Weights of a small GPT-style language model, trained from scratch on English Wikipedia.
Size: width 256, 8 heads of 32, vocabulary 4096.
Training: a variant of SOAP for these matrices, 484M tokens.
Each number is 128 + 24 x the weight over its row's rms, rounded and kept within 0 to 255. Layers, rows and columns count from 0. The size above them is the row's rms in percent of the matrix's.

# layer 3 MLP down (transposed), 1024x256, rms 0.087, rows 203-227, columns 64-127
size [ 90 104  89 107  97  91  99 114  88  91  92  96 107  90  96  96 122  81  97 119  96 112 105 101 109]
[[148 124 158 102 121 163  94 122 128 121 139 121 163 190 141  92 114 140 138 136 156 153 110 129 140 125 124 146 104  77  90  92 136 124 158 136 133 163 139 147 128 166 172 167 144 111 113 120 138 119 135 115  69  74 154 166 155 118 125 142  78 146 147 120]
 [136 125 101 172 131 120 164 110 111 113 119 113 105 160 130 106 139 131 102 124 149 162  86 122 146 113 116  98  95 146  95 104 129 111  97 138  86 146 126 130 187  89 158 126 141 117 151 174 162 145  66  86 113 147 119 143 135  98 112 152  88  98 148 137]
 [154 151 111 127 126 145 107 151 142  82 133 138 121 154 121 150 129  95 126 140 142 160 108 103 125 121  59 100 142 121 106 146 174  94 126 128 116 112 120 122  72 103 120  88 112 100 174 126 117  98 113 167 112 119 185 159 101 121 118 134 150 122 122 151]
 [115  99 119 124 131 106 114 133 144 137 106 123 119 116 145 142 130 123 145 114 115 155 140 170 129 123  49  85 189 116 119 121 118  96 155 133  90 142  83 175  98 145 150 166 127 121 147 113 146 115 156  93 136 111 142 114 100 111 147 163 104 119 170 106]
 [ 82 135 135 135 119 131 107 151  92 137 111 127 121 178 159 111  80 149 127 121  90 145 142 133 167 127 145 127  99  92 149 127 134 135 164 143 155 158 108 129 125 130 122  89  91 135 142 133 157  84 115 130 133 111 167 149 100  91 148 142 104 106 151 130]
 [122 139 109 110 103 147 158 140 124 111  94 119 137 174 129 147 114 134 166 176 112 143 134 133 112 171 127 121 114 145 164 128 137  96 101 154 123 142 162 149 118 147 123  93 108 119  82 111 104 151 137 125 132 105 106 124 112 130 115 143 147 142 123 145]
 [102 105 156  97 103 121 115 126 137 123 118 129  87  96 154 132 144 154 148 128 136 136 126 130 114  96  97 108 161 121 157 128 120 110 162 119 139 145  94 121 138 136 115 122 171 149 145 124 152 109 172 142 123 123 109  97 109 133 110 135 127 160 138 135]
 [117 140 125 144 137 113 160 154 113 118 116 152 171 124 119  88 159 134  89 115  90 126 121 141 128 144 118 165 142 132 138 111 118 112 124 131 143 132 171 121 147 110  41 135  99 135 117 138 155 158  79 161 145  83 141  51 134 138 124 161  86 140 109 118]
 [181 116  96 113 121 123 152 139 100  97 112 119 158 171 131 153 106 168  83  94 145 162 149 125 110 158 149 157 108 160 120 142  91 127 136 116 186 152 105 133 141 148  86 153  92 106 113 156  75 139  83 114 135 143 163 134 108 157 126 150  96 140 113  91]
 [118 140  81  75 147 150 109 116 102 131 147 130 112 158 101 114 121  84 164 104 127 134  74 133 118 112 123 108 113 104 126 114  65 136 128 150 121 100 115 115 125 114 130 127 141 126 117 148 150  99 102 112 109 113 147 109  69 118 122 136 134  91 127 125]
 [136 136 117 102 149 111 121 105 105  99 124 112  96  94 113 138 100 164 143  84 117 145 113  96 117 117  95 116  93 140 124 145  75 112 140 156 137  74 104  96 108 110 128 129  77 161 169 138 120 148 104 170 121 130  95 118 118  93 138 112 123  71 136 154]
 [ 56  92 137 111 141 198 111 178 156 110 134 115 136 149 121 161 126 176 158 125 116 147  90 159 133 116 133 112 166 105 140 129 133 150 154 127 109  98 132 122  82 113 143 146 126 115 102 109 101  91  83 129 159 152 128 124 147 113 117 167 129 122 123 147]
 [102 132 133  90 149 147 133 168 160 120 163 166 128  97 119  86 131 130 131 106 126 155  74 172 156 108 142 120 110 110 142 106 143 143 141 148 113 109 180 130 154 166 177 122 161 125 116 120  91  80 163  98 149  91 132 183  92 140 158 145  79 157 148 103]
 [142 136 142 141 145 141 111 119 150 117 142 142 143 137 140 163 119 125 166  96 124 124 158 144 116 126 124 173 171 121 171 137 189  85 102 120 157  99 146 126 166 141 129 149 113 137  98 127 186 147 115 159 114 107 159 112 135 159 141  96  96 174 159 120]
 [132 108 159 111 121 144 123 124 148 144 146 139 130 121 111 141 145 139 110 101 110 137  90 141  94 106 136 130 123 138 127 135 136 163 160 133 149 116  69 123 133 108 154 115 129 131 115 145 120 151 120 147 130 113 168 165 120  99 184  80 104 108 127 143]
 [ 99 110 125 101 169 161 144 204 141 177 104 132  92 146 133 126 101 116 111 158 114 163 110 110 183 143 129 182 116 110 139 126 129 129 181 136 142 135 144 147 133 132 156 130 129 118 123 111 124 127 186  99 132 133  89 176 168 161 134 134 151  99 134 116]
 [ 99 136 127 139 154 126 154 152 165 108 169  75 111 133 114 113 136 162 144  99 119 120 111 155 136 151 151 148 126 157 124  86 221 127 144 121 136 132 163 131 137 142 125 125 150  73  85 136 144 144 118 162 131 145 165  76  97 158 110 146  84 101 124  78]
 [124 141 124 131  96 157 127 120 143 142  99 132  95 179 132 146 102 174 144 102 100  94 125 189  92 119 138 144 113 131 138 154 203 148 126 195 171 148 112 120 119 116 146 130 109 128 161 113 129 106 121 183 137 125 151 120  98 136 158 171  97 105 126  55]
 [139 139  92 126  97 133  87 127 101 155 134 141 114 148 129 167 102 121  86  99 152 119 171 146 121 140 136 136 143 121 131 118 125 147 145 106 118 106 118 126 137  91 109 131 148 143 144 125 103  90 137 171  80 114  94 122 147 130 127 133 109 117  74 122]
 [126  98 146 129 138 169 137 103  97 138  96 131 101 138 132 131  98 118 145 119 120 163 133 116 103 112 118 134 109 134 163 160  84 149 136 123 126 110  79 165 124 128 126 157  93  95 167 107 120 147  88  87 153 152 143 171  95 153 114 109 152 124 141 102]
 [ 79  77 194 156 133 137  86 167 154 158 170 104 142 168 142 144 156 153 107 150 121 130 160 118  79 142 100 134 133  88 110 137  90 140 141 119 128 148 117 131 124 126 144 137  99 148 143 161 100 179 157 156 126 144 125 141 105 104 161 132 119 146 136  92]
 [121 151 163 129  96 150 130 103 112 103 134 116 198 122 103 154 160 170 141 123 136  74 140 139  92  99 146  97 131 123 156 124 164 100 102 145  87 164 167 105 101 130 124  83 129  98 132 174 125 109  99 127  89 172 160 158 127 122 150 133 150 141 141 101]
 [130 134  93 114 108 103 123  99 152 168 135 146 109 145 110 125 108 122 109 106 132 141  97 119 110 140 127 121  97 137 125  81 106 144 141 165 155 115 169 131  91 107 140 176  88 108 136 106 128 125 163 119 116  80 119 161 173 100  78 148 119 138 119  79]
 [171 138 110 160 120 148 123 149 144 132 153  99  92  98 160 123 178 169 177 103 106 106 158 154 170 110 113 132 121 109 151 134 151 123 103 129 112 114 142 118 148 121 131 166 129 132 126 141 156 153  77 151 123 158 121 110 153 149  96 166 123 109 150 133]
 [112 166 118  92 102 125 116 106 135 100 138 113 136 120 112 151 132 120 139 107  86 147  99 126 148 118 117  93 117 112 161 170 123 150 153 145 139 124 142  84 140 146 100 177 129 118  72 108  98  85 129 154 122 120  97 126  54  61  76 112 151 130 144 120]]
# layer 3 MLP up, 1024x256, rms 0.13, rows 204-227, columns 64-127
size [108  97 114 104 103 103 109  94 101 100 102 109 107 100  97  96 100  90 103 106  98  87 105 109]
[[145 128  96 148 125 122 145 139 123 115 121 108 148 130 105 115 159  93 120 130 141  77 124 194 126 152  93 125 129 117 158 163 101 140 127 119 123 144 126 151 152 127 110 117 106  99  96 132 133 182 128 109 117 108 115 136 154 108  97 143 147 168 122 145]
 [123 113 114 139 119 165 122 128 152 111 148  92 123 124 111 128 137 130  98  65 107  79 129 133 123 154 151 147 135 115 124 158 106 125 162 128 124 156  93 126 158 169 121 137 127 159 119  99 120 160 129 121 107 125 166 115  99 123 131 180  96 181 104 134]
 [107 107 116 142 104 106 171 102 128 132 118 147 161 127 138 139 134 113 140 140 107 154 140 104 130 118 141 112 148 123 162 112 163 116 169 149 104 124 104  98  95 136  98 150 142 124 171 119 135 155 135 105 105 124 100  89 182 150 129  94 151 112 119 124]
 [ 81 125  98 142 130 166 124 122  92 152 152 146 114 107 148 136 125 101 120  80 110 130 143 125 124 119 131 153 121 113 120 167 132 134 134 117 138 158 133  99 169 207 139 126  88 143 138 121 132 151 135 117 121 114 119  90 109  83 129 126 110 106 166 134]
 [101  90 147  99 139 167 147 106 170 154 119 112 191 131 108 141 113 120 139 185 144 135 149 112 139 146 111 136 129 141 117 122 121 153 141 124 132  86 147 104 136 164 116 120 162 187 137 127 136 105 138 130 120  81 114 111 138 149 140 105 164 124 121 115]
 [134 134 134 157 166  93 148  96 133 133 148 140 143 151  96 134 131 105 132 141 123 121 136  52 148 118 135 160 118 121 109 135 123 107 151 162 149 120 168 134 167 139 126 145 137 125 141 108 128 108 133 128 161  81 132 118 174  91 165  88 135 171  98 111]
 [105 122 118  99 137  83 141 115 159 114  94 126 152  97 164  89 132 112 132 174 121 119  92 138 138 130 119 129  82 128 137 130 134 169 137 114 144 102 132 112 153 123 121 137 137 142 126 101 132 186 140 140 129 145 152 122  94 160 151 161 162 145 132 123]
 [ 76 150 116 152 142  90 124 128 136 120 118 119 120 118  86  68 155 132 126 152 115 145 127 126 152 155 129 137 131 120 155 135 190 149 160 115 132 163  80 132 112 143  85 148 137 105 152 164 158 127 161 115 150 106 148 114 112 119 120  76 158 135 121 125]
 [115 138 184 127 125 105 119 131  86 131 143 151 148 100 114 139 121 107 138  88  78 124 129  91 149 106 150 161 127 128 119 109 132 131 143 154 131 125 119 100 127 122 100 147 110 110 141 131 132 114 175 147 165 114 107 125 144 134 116 105 139 157 121 120]
 [153 120 167 142 150 137 126 121 121 173 116 111 116 115 100 105 155 114 106 109 151 144  98 140 115 118 112 160 118 162  97 141 148 106  86 123 102 149  67 104 118 110 136 136 153 127 166 112 126 133 135 123  85 120 191 163 112 137 114  63 125 157 129 119]
 [ 99 136 174 146 127 141 147 133 121 108 111 133 119 152  93 130 136 115 132 106  80 123 134 126 127 114 116 120 122 122 165  91 125 116 166 184 115 123 164 106 183  87 118 142 109 101 120 141 130 117  93 103  79 121 140 145 104 121 144 124  95 127 135 156]
 [139 135  76  87 151 140 162 122 147  64 116 119 120 145 102 124 132 119 160  99 106 124 116 141 123 137 141 149  88 103 142 116 142 134 158 112 155 146 143 132 135 162  76 138 103 119 124 119 121 147 118 100 150  87 124 117 147  97 184 127 147 114 143 137]
 [ 80 164 125 116 157 102 142 141 174 119 146 102 112 126 120 100 130 148 116  97 136 103 114 139 165 147  62 115 130 102 129 138 145 150 135 129 144 149 126 143 148 116  89 110 110 145 154 170 133 171 130 130 112 192 169 127 104 143 157 140 154 132 141 123]
 [ 59 171 187 153  90  89 139 120 146  96 106 109 149 144 152 145 116 124 123 136 118 156 127 134 159 152 147 130 121 118  98 100 138 105 139 105  87 131 151 132  95 128 129 122 124 161 118 117 105 114 170 155 158 148  87  98 127 117  76 105 183 109 122 153]
 [164 109 158 155  94 172 104 102 176 147 145 133 152 128 160 141 157 161 141  89 116 111 121 150 122 116 171 140 132  67 158 118 141 158 136 119 135 105 113 113 162 110  97 159  81 113 132 145 109 123 106 161 126 133 153 115 131 134 111 112 154 111 152  85]
 [148 114 118  98 106 136 136 153 141 146  69 113 146 123 112 113 103 112  82 134  92 105 130 100 123 120 118 127 140 108 149  89 159 175 131 119 135 164 125 118 119 139  99 128 114 125 124 141  89  87 131 104 116 121 150 129 141  95 139 144 176 139 129 157]
 [157 107 152 136  94 103  92 142 116 138 164 123 120 121 116  94 103 159 158 117 146 138  85 147 135  68 113 124 123 144 178 124 106 129 135  63 145 155 111  91 102  97 137 133  83 151 137 117 116 154 112 140  85  95 150 143 168 114 130 137 119 135 117 164]
 [112 123 141 172 138 118 190  92 124 117 127 154 139 113 116 160 155  80 158  77 118 106 121 123 111 114 148 160 134 133 117 106 138 152 133 114 142 108 178 125 173 127  99 187 109 160 106 154  89 147 116 153 100 162  96 118  78 111 129 116 133  79 135 107]
 [131  97 172  69 120  74 170 134 103 106 115 148 107 144 141 162 106 152 136  88 133 118 114 131 120 139 135 137 178 136 129 122 108 143 118 154 120 164 109 103 141 113 123 130 109 150 123 150 115 174 137 142 135 119 177  70  92  65 124 139 117 173 137 132]
 [127 188 142 136 162 102 120 114  66 156 117 127 133 137 141 126 159 130 141 112 105 162 126 130  95 112 148 160 106 123 139 105 111 122  74 149 117 142  99 121 135 130 156 128  90 188 167 135 139 130 134 115 118  86  90 130  72 149 169 161 142 118 147 130]
 [170 135 126  89 118  66 135 135 157 125 122 142 110 123 126 136 133  86  93 126 179 137 115 104 116 130 126 184 139 157 151 127 116 116 158 136 103 151 137 105 109 132 127 116 170  67 117  85 143 123  98 149 116 130 155 138  92 158 127 101  79 134 155 100]
 [ 99 127 155 160 120 182 147 123 123 103  87 122 137 118 119 134 114 124 156 119 130 147 120  98 125 111 116 122 146 139 108 156 107 116 123  99  97 116 126 126 128 128 113 133 125 151 125 132 112 156 130 115  94 131 138 111 120 158 132 119 184 152 128 170]
 [143 126  99 155 102  90 147 158 111 140  68 160 121  94 115 123  87 175 149 112 140 112 135 137 100 188  94 108 103 131 118 131 125 125 137 137  97 109 157 180 140 126 170 123  99 124 112 109 135 143 120 112 118 134 137 102 164 139 103 157 180 140 122 138]
 [155 176 106 140 126 157 159 138  94 127 146 106 117 144 104  96 117 128 129 111 159 146 167 121 159 114 113 104 121 109  92 184 102  91 145 114 146 110 140 130 144 132  92  87 148 128 121 118 128 143 129 120 107 125  95 118 118 110 120 126 110 140  71 149]]